config = dict(
    d_model=224,
    n_head=4,
    head_dim=64,
    norm='rmsnorm',
    positions='rope',
    parallel_block=False,
    init='normal',
    init_std_qkv=0.0294,
)
Each number is 128 + 24 x the weight over its row's rms, rounded and kept within 0 to 255. Layers, rows and columns count from 0. Numbers have three digits each. The size before them is the row's rms in percent of the matrix's.

# layer 6 attention value, 256x224, rms 0.0494, rows 129-157, columns 112-223
104:116131109115126126081109155102114106128089147171103128119141153108128104127146136176102108104090137100106109114148129130160119145176129139155111121128156159129106139163170138138160112126127198113134100147130126112102089098137119152138163103137148137118132131144147129112116082139148083111140164119116142077142141135125127086103164121121
104:178152139107125172154194114147109146116162111142124128135148094110091148109128098151163135126159098130117103156150152111094128095127131151122110133127095123156149146141120099085141136119144116109088137119143147103152163153203100130111119123141113111134144121129131131137138188092098129140121148135133127126116163157146148142182138105135
127:075106113107092108124152135177165152092106111146111105100081146140142139104125101154101189143144084141115144142116135160190126146118129115136127114129151135084162167134152167160132109142068138109101139066140138142122114128082133110103137137150154142145116145112148122122108134154142161128099157123130114138147123129130182083124097153131
101:159140131105126155157146109150124145131142096097120109136148116157123114135108152128154138114177166130114111150124110127059144062096120137106126153128103116138148136061069064118121139120150098130114103111143094179135147146157095117108147125133112092136145145142117122120134154131111167095142138146143110164172116127127122143151165098134
124:154105164150145095130122133116108157168148116109080133175112118129155110110151089111122108154118114135189123124107097115092112133121139111126154139131116140153135110163112161105137150126133121100144132166150084145190138103090113086114155115075114149129107170160093095126147127144128140147146110149137141146134132118148127152108152101110
103:120107094129116143098101117122141118104094142159117165150088133114173097130140149166119095137081151078163130155137128099126148147100138069109109126110169108141117095161139144150138116121151214063123081111119120123097124113109130085159139077131105161133101164071146144148149112127140084113111143138124139188138116109105115134123118120140
112:152125144135164112143086128133174165132067131095116106114118158128146097148132160099103113126127162105093115122179089153138091078126148096123118119098196161124113154120134124160125137111111151127134120134143100120082096123129112140148120092138174113143126202122121138151165130141103128166129120142125133138130155139148121102110172113098
106:153185141113117106059105099130122125139115128134167145114092069090132099112164123132105136123156140119080125106108115134160126137121123067125087122111128081132094088131135130116106128116126170113107092111133118131111133111109117139147145107123099130134107151134125130112139101094130122117128130112078164078137095095142119148111155150129
103:106122107185167129121113112130140124104142135137090095107117115140124164124101149103144115110149091147107099113136159146134123099120112135158143134137107112117115173139136092104117136129111111137146116132162114122145122124149134140121162130111138162131131137142082104133167130112134056147147139139145089137095146107135154146168087094101
112:084143147125102153146132110114131116092121161129132168129167137129158152131087156150114107157117139135125132115107119147105101168120136095125118120150130109115109139113137122166075135106142127107165098136130144172097160126155129168121153176105106137137125140127191203144102137146163138122088137141135102136149101100095124102117125079125
116:139170112140151174112136157090156114118095133121121146167105142131218136090121150117083133157143169133124145121146150093080148094107147110123146158154122132149126120165150125121174123108173180114129120140140104120107098101145125138153155157118120120100134155115148135112141108111125096109135147140131141134136166128132120107125166118147
115:117120089162127125097086130118147148144085135111095096135116159114190106116090155130146114142138077085135132133178185167150139131134107118149130147133154114103105088139138160122087133142166177141115083125163153092131119087098117119146130098115102123129104149090152131135161086126083136124105133134125143135111112116154121100168095134121
119:133160123121101126093146104127171129128105145131112112092126145097166089109144117127094125167094201107113137152133128097138122167127145149117126136098118083124103072125121113137142103105157143111135119106141097129135131092086117056169131126165078152124131158104126113076105079104127121102110072130109149131093087125117103108093144117102
097:141147143117102151148125137108152157116157139093124157165142147135124158079147088082130140155140131145123102181127101099146144104103115132094114112166074124102169145104116106136164161133133072155087117101136146185130104136111158151149152186108158095124143181131134108127115139174112151097114107130126097153100103114132091106121126118086
115:098110102123128104107111096103186145119108126127171134128126112117126120129132113117068146134141172135113149118113185095186170117138124162104131133089129186080108110091151070153163117128150115160131164131123126169078075124108158120104138211124129135114134148109168182105084084144095148113123147108103135118100132104106124127090151135106
103:077108129128123102087125124128140119108129151133150153107123131128120111138170165169146076104102113149145165119090116153183119170116146097120134132143154057075118118146146110147115101141128210077141131120120126111101119104122132124135161094127136149153130145148165139100122107092133111127090174125116137147118134099102144093135139129117
118:130126129171093154110127121133169174110081135113129117125111149139191102084123111150117130160130128101148123142118132079128146153128125131107151118147116134152131147148136158130117122107156130133156118117112160123142134098030122054113106104138124135131118113089094115085134098127123132149100123118107183161149100122135173135112126143105
107:109137105118102125101133155140164108161101168137096166139132119139196145122125137147088123104116157153101166108107133167151123157106173102125129146130113112120106101130136144133130101114128162092144105080120129129134168123143123131177144076128147154155123160141130102136101069099157152118116135130121159069168099150093092108129145109142
120:156086129123091105108150136126119125143150144111124133136079137132120131157169121153105135120089094141157151134109174133109126094107113110116131132125175111145131117165180159113148103138112140118140092146106125086051120111129151100120140109105155139117147092152164103145120191141140095137160137117115139145147149108135160109110142132123
120:169166159188121148130111165098132121138147105133090143125134133147122108116126069136097131179121126067155104124156119134076180135148100139126114099119137095138133104126137185106085133119159126153103128161121156116106159117114109133130129133140134111103101129179093134149173129109096139158146082145128107099094126153139145176145128139119
124:128130155162134147107107123136128157141105129139101094074171129110114120122139181169158134101174121094112164113104087115097174140153138140123123145096156141112107109102106120123113145137184149116126112144107132163106120112156121146090128130157148139155154121131148107117111099111106170127127153192096147122131116160136125128151166089151
095:105095139146130081163123111125116107098163153101114089147113145164124206117099142139117144137088074124127081137117188139127116107147118157132160148122130116115105153135169157124131119153105074140179160139142180091115084136117158104073131098140171131114144090133105125115136168155139072127133106145125103103107127101131169127126105151095
111:119163102113118160097154127164117120157110108142132147126135116124153096152131150133129153069132124165129183111097105120154146149136168136116145139152145174146097162145121163107134097117096184112118111124102146168119145124132130156153116125168109156139119087121140126117158136135132181135122155104139128099197129137136110146186127129161
113:106125085173144149112087087102112130154163120128116129184139078159133135176118116101110106164124195176213127143148174084113153117139137141129139101155145164143114103122165101121090103123129136099115159163100122112116141130069147162138127171149123142112117157165126163137126171130100125124113152126132073141112141100109128163115169123147
127:087146171132105129096156110115113128100131126092096123139157164097144102068157116130091101151161160145148117156099079122113114155126117119115132112193103068121152172127084144159134139135122125103128116121165171100133162108091109093139154131092173130147139153182116151122139129134148154131101134117136139111107109127119071081169117153113
104:139126169128159133163137160150083101181130116112106123148148145146091117123111103134102143134139107127138124113106142076152107113138103161151137083141094162137131170096141127139124118114099090175144142144120132088132117163118103151104116128152150084100139095126119117120057100143109143121137098102123136091126144134128113152097116153101
108:102094109132116133118062089105106153114115150131145150113126097138136124151119154128113108175146092185152081117129161181147132165139134103124072145139112136099101126127145150128088120168169148136132113098124129122102158116085140150117142137085145160154113166098175125144112145147127132121089138090152104166121102128131175146143118135122
122:116096132143140155104091078109117045106102120151138137134130131090159107159094122121156135165136098128120129140178148136118136154114152144133141123076117124165126117155125141142093178109157193105100133143122161072128124122142120150173121119158116136126169095123129169138128142130134101133148121114108109157088134160127117149148138129146
111:109127194133137127115083149113096148122130110114127142101151166134129099154114104114187120093145101129134169092125052143132082154124113119123118122143109133149159124181115161139110101154157149132107132173119106128175148114139128131117162107126106133121138124160091154151167138106122116170130143144156144161095139150127152112135106140148
# layer 6 attention output (transposed), 256x224, rms 0.0451, rows 129-157, columns 112-223
103:155106115146074126123095100171118154140150114100113091111086064130143122101139186138148113130117142098145138180136115146105143144077150104120137181082129088161126094103126112064088139053155115130126125074121117134145144144111096130110132120128118100162139122141116133127157147120109105121101134131107129146139079123131135144162133149117
099:105117146125149134118065140131145105115125089112151128125125154124115094109134115120107154069116149087120118116065144139127099126167089096140129103119118144089125155139146112156114124132149075109121149096143147156141115127066127086109079080142122166108099171116070114129135122114145095110121094144139156121137130126141127123114107117117
114:131127139102137121150073092100135143118117128109135161104119101149160107151109153141142106094139120124144121125120122143123126105132156152118107147091116164151127145123138112111082101065113114142130131131105124126148136122111147119151141068144132112098199104156129137100096154100131063116117090103104111113117125134155116116165131116098
101:119115121137143126125119131146126129149107087159157179155126128104120107122135087112100157133124122116157098101109180112132098179133118126105133083154103148107110113107152154152175108148139112094107145143141145145117109096109134135135117139149112183137122127114072153143143117133110092144138097108150132113091137161134133170100192192121
125:108156123119099119155116136124149130148111134136166114118126181166135145130133153130135130185131118148100113118184160117138107158144107147127168101104117186134095121122127129147156104163099123135083112142101142128135133128163112154097100137145130145110131170114175133139133114148084129093090128116143161175112149114087121099125113132120
103:137137098152088120109094107168125157160149130136113097103141089154096116140096153121116138130156154087092112128173102181130109108114129109107114119081121123143126107120099115093097130152120111165119103097133138144143158148134156168109139144133099123139119109131164169115128143140096119125136144105092082133113099177127099124126144121102
108:097137092114113118126170144174105131119121128151133165130117120112114133129147119110149157142103109139097124171166116112130164114161145148120115127076140129130116091124117155135153146167108127126114113135107148141162137149132140126184127212131093093130117092152154101105132096152101125130183189113122114144130069099128152143144151149157
108:118105124125136133131132103174137119111138096150076088086124141153136092163115116144131111138082111130106108126178160142111085105113126109150084096071160125128113152158127132090131132110084114102168136135129143103168115129086138111111159106135115136151137124113146119127115088124115098091086147126135088136149110143108125125144116107135
099:114134133120112118171102137147154097094122163088140147179133168139137121152153116124123142107131160151138098165100070094145161137156147114098143160148128120063171153130130129170099090120124122147164133120084129147104105099138090084129098150137096095166138125086122116108133145127100171160121119159134147128108131157100142141146112144129
105:187138091109120134115143138123103124126123147158127107149119086142095153142141104144105122124166131127118154108124119140155121101123141146133118125159146099135126134123114132119182130129114158119149109145169086107109133086096142124161147107094099119078165037165143098144128152151167158077132129119108106166144110156124105128161169111118
118:144127100099110136118107146154107159157140127195114149128135087124112129136121169130157147127129146110127110129141115136128115142152116139111162085115092150118154105094081120096138147132142088112128094078154140180136153138157115135102123105143081191157086138096129140098158155119096121137100145114121131149130111177142107159105143138127
109:134140094140133107089137136148114112131158155135100149099139087134095147106146130159132113131144183162110132131095084123117145068142140142073078148102123126152160151165108128121115150100105124125143136105075155120122163172137145160121123159118109112141131120129146149115079147139105180119130170108126096135128125149128123141096153141146
125:128079087135130124103103141100116145168152086124124178127125098150115124171130153168165107148133103145120138131183154125142079116093092107148121101087121152166132119116106091109107115146127118137102137092118097127126100147138126112107094113116133081167118150085149141137123151121083089107140167094138089141155172127174153101150125126135
088:115123121093152138118117138083082101147109128094166133119173148103089125150126138113149113094127111146163129100130149130153091146161133136172131109142138180146112147143124156138123136131106093119148131125101113162115137114109162132152138029147151161129139115140109109123157123100170076146139165134124173124120143111170142166142128124128
114:107152139136156150114138132141098114126132135145105158120127137108169131153131107127179076132089086127121116162154101158086130145125155152129140128122117105154140120129092168130114134140146123131143131111147092166167110129147109155157151097149131166174129104129145126086109151100117097164134140111131099128145102123164161123143161157166
104:153098128120111098150119114158124121140144127119081080112116078149159096155146169152154122127166097091135120122171070167109148125086123134169136165116153129141128135121112126083113099085126102140117091140140116127150125102155139133123103104120113137091135095144164116118148124116130111119120105148130115135160099146147182094165150095101
112:118181106128171140118078125106122106145140132145116152104125112137137152138129162102123101133154144144109177116127147128155126063148096150105101114107138130138105120140090069124083123090109122167094097140115122161159162161139149135151142119109103117129120159090136126122113151128079099135124137073131079162104164152140082118110102111145
100:188105114120141122142136129121115179137153114150124098101119131107097128122135149138137152152109111168150136129183124116124097129088092116123133141108149129151090132125105126119167136126125142133113114127151121084119097138118130139137140144095112092130144074131181115135125139140098158101086116121139103145171130132152136112114155120112
113:130174146103112150135084130148139154138128123149078128135131129166146128112106212123156155149194157056133090126130094132109138165116155117189131133094110153143148127120135100108102097081141115146088101116143134132144126160146124135113118092141121108118102171123132118114160105095121108123139092149102164147115086155106120138162155103081
119:113152111151120169092147124159138145114099161115146144118152147127120182120136169145132092071138139157121150141110149116155121110162141133128072119092107144144129108155118103171145155137124166129113136149145118150158168144099121135124099171112136153166111187108087115103118150138140164108112143134131142174123169087116106119108086091149
122:118118138127150087134133132186129121148163086154126144133093108134155095147137107127084131080098107144123117123106143145125133120115136135125129134098125099118116134122148115139137131134111125146127165162146119108167138187120082164138120124116094121097083110118132123091152113163173137119124121129150150169146147101145133112101195143129
097:114135121125127160122135117118161104120134184120120146158148151163173115122141150149184125146134163109109125140097081073106179105122131139153144145151131144129164124111140112151117091106122160145101122175079122145124116126127099094153139146119106109172111136095140126115105106082133156165114106150135167138079148130090144113150120115157
108:169106149136142080148114100110145138117143102153116118097108075095091162117098151128105138150118118108173134100116134180125102146097102150104070141120137072117146131130146096121135154143141098101157118128124127117140101135114150156105135092112138137098140104123115127086087124148138092096118114093130112143167106158144102123068098129123
117:160151127158125121137200140127126102127137144130137104152124177132125165088170157139150063085140080118134121121136069167107136151147112138105113155138075088125144113129091119135131143169138141129136112159151087149124124120198148138097138155086103154191144102114148156130133112133101150135136133098130114151119130125144106164123055151148
110:177115083118111134149080129100118107170118138156151108115124086139144100133103136150130111069168086132117156137131157130180119129151117137164151143129156154176098130125105098121096119081091125125098118152119095145134107086144137138126133084139103167073137115120145082108163106117147093084126149135112130156107125121161134133151129085148
098:098124124164142130125149127103139143095116142125132119137102149094140148132129136095127128124075137130106150157107139119123157149122128136117116175151147141135130120164142159167143170099159142111096124130131146137114150093119109085143166173145176148165135183123076112121141128117108112165126141157148127094104137107155131131131085146151
108:116188138138151097151174138125126082134119133116112103139131165156123146122112118129151113110140138112158150127124069126152174080125126147150129136088140102136161167124072141149116145130052151138129108179112105126157131120154147135143128090107124081137153060185170142095112161119146161148102101119101108158113147123132097118166112093113
119:108124135158127093132105172111145155147127126155113128136128136179119137110122102115104101114094150108077130129092131143155135081119125119168096165065140119136119134127106148110111146179145110133111146140095107100111156147148136125107127126157105051140131157117082101111143136123133194150174136124139134133154160167185128142133104107134
108:149109110114113120133136162123144118116088138128115113135125116148147169119146124133106111145124145136108132105097139123201152094157128115143130171156148097099106181138142129134157171121132137120141111154113164111133176115115119164153081118129111113063108143145156114148126126157184159105134120128111119113181133136142134112133114088126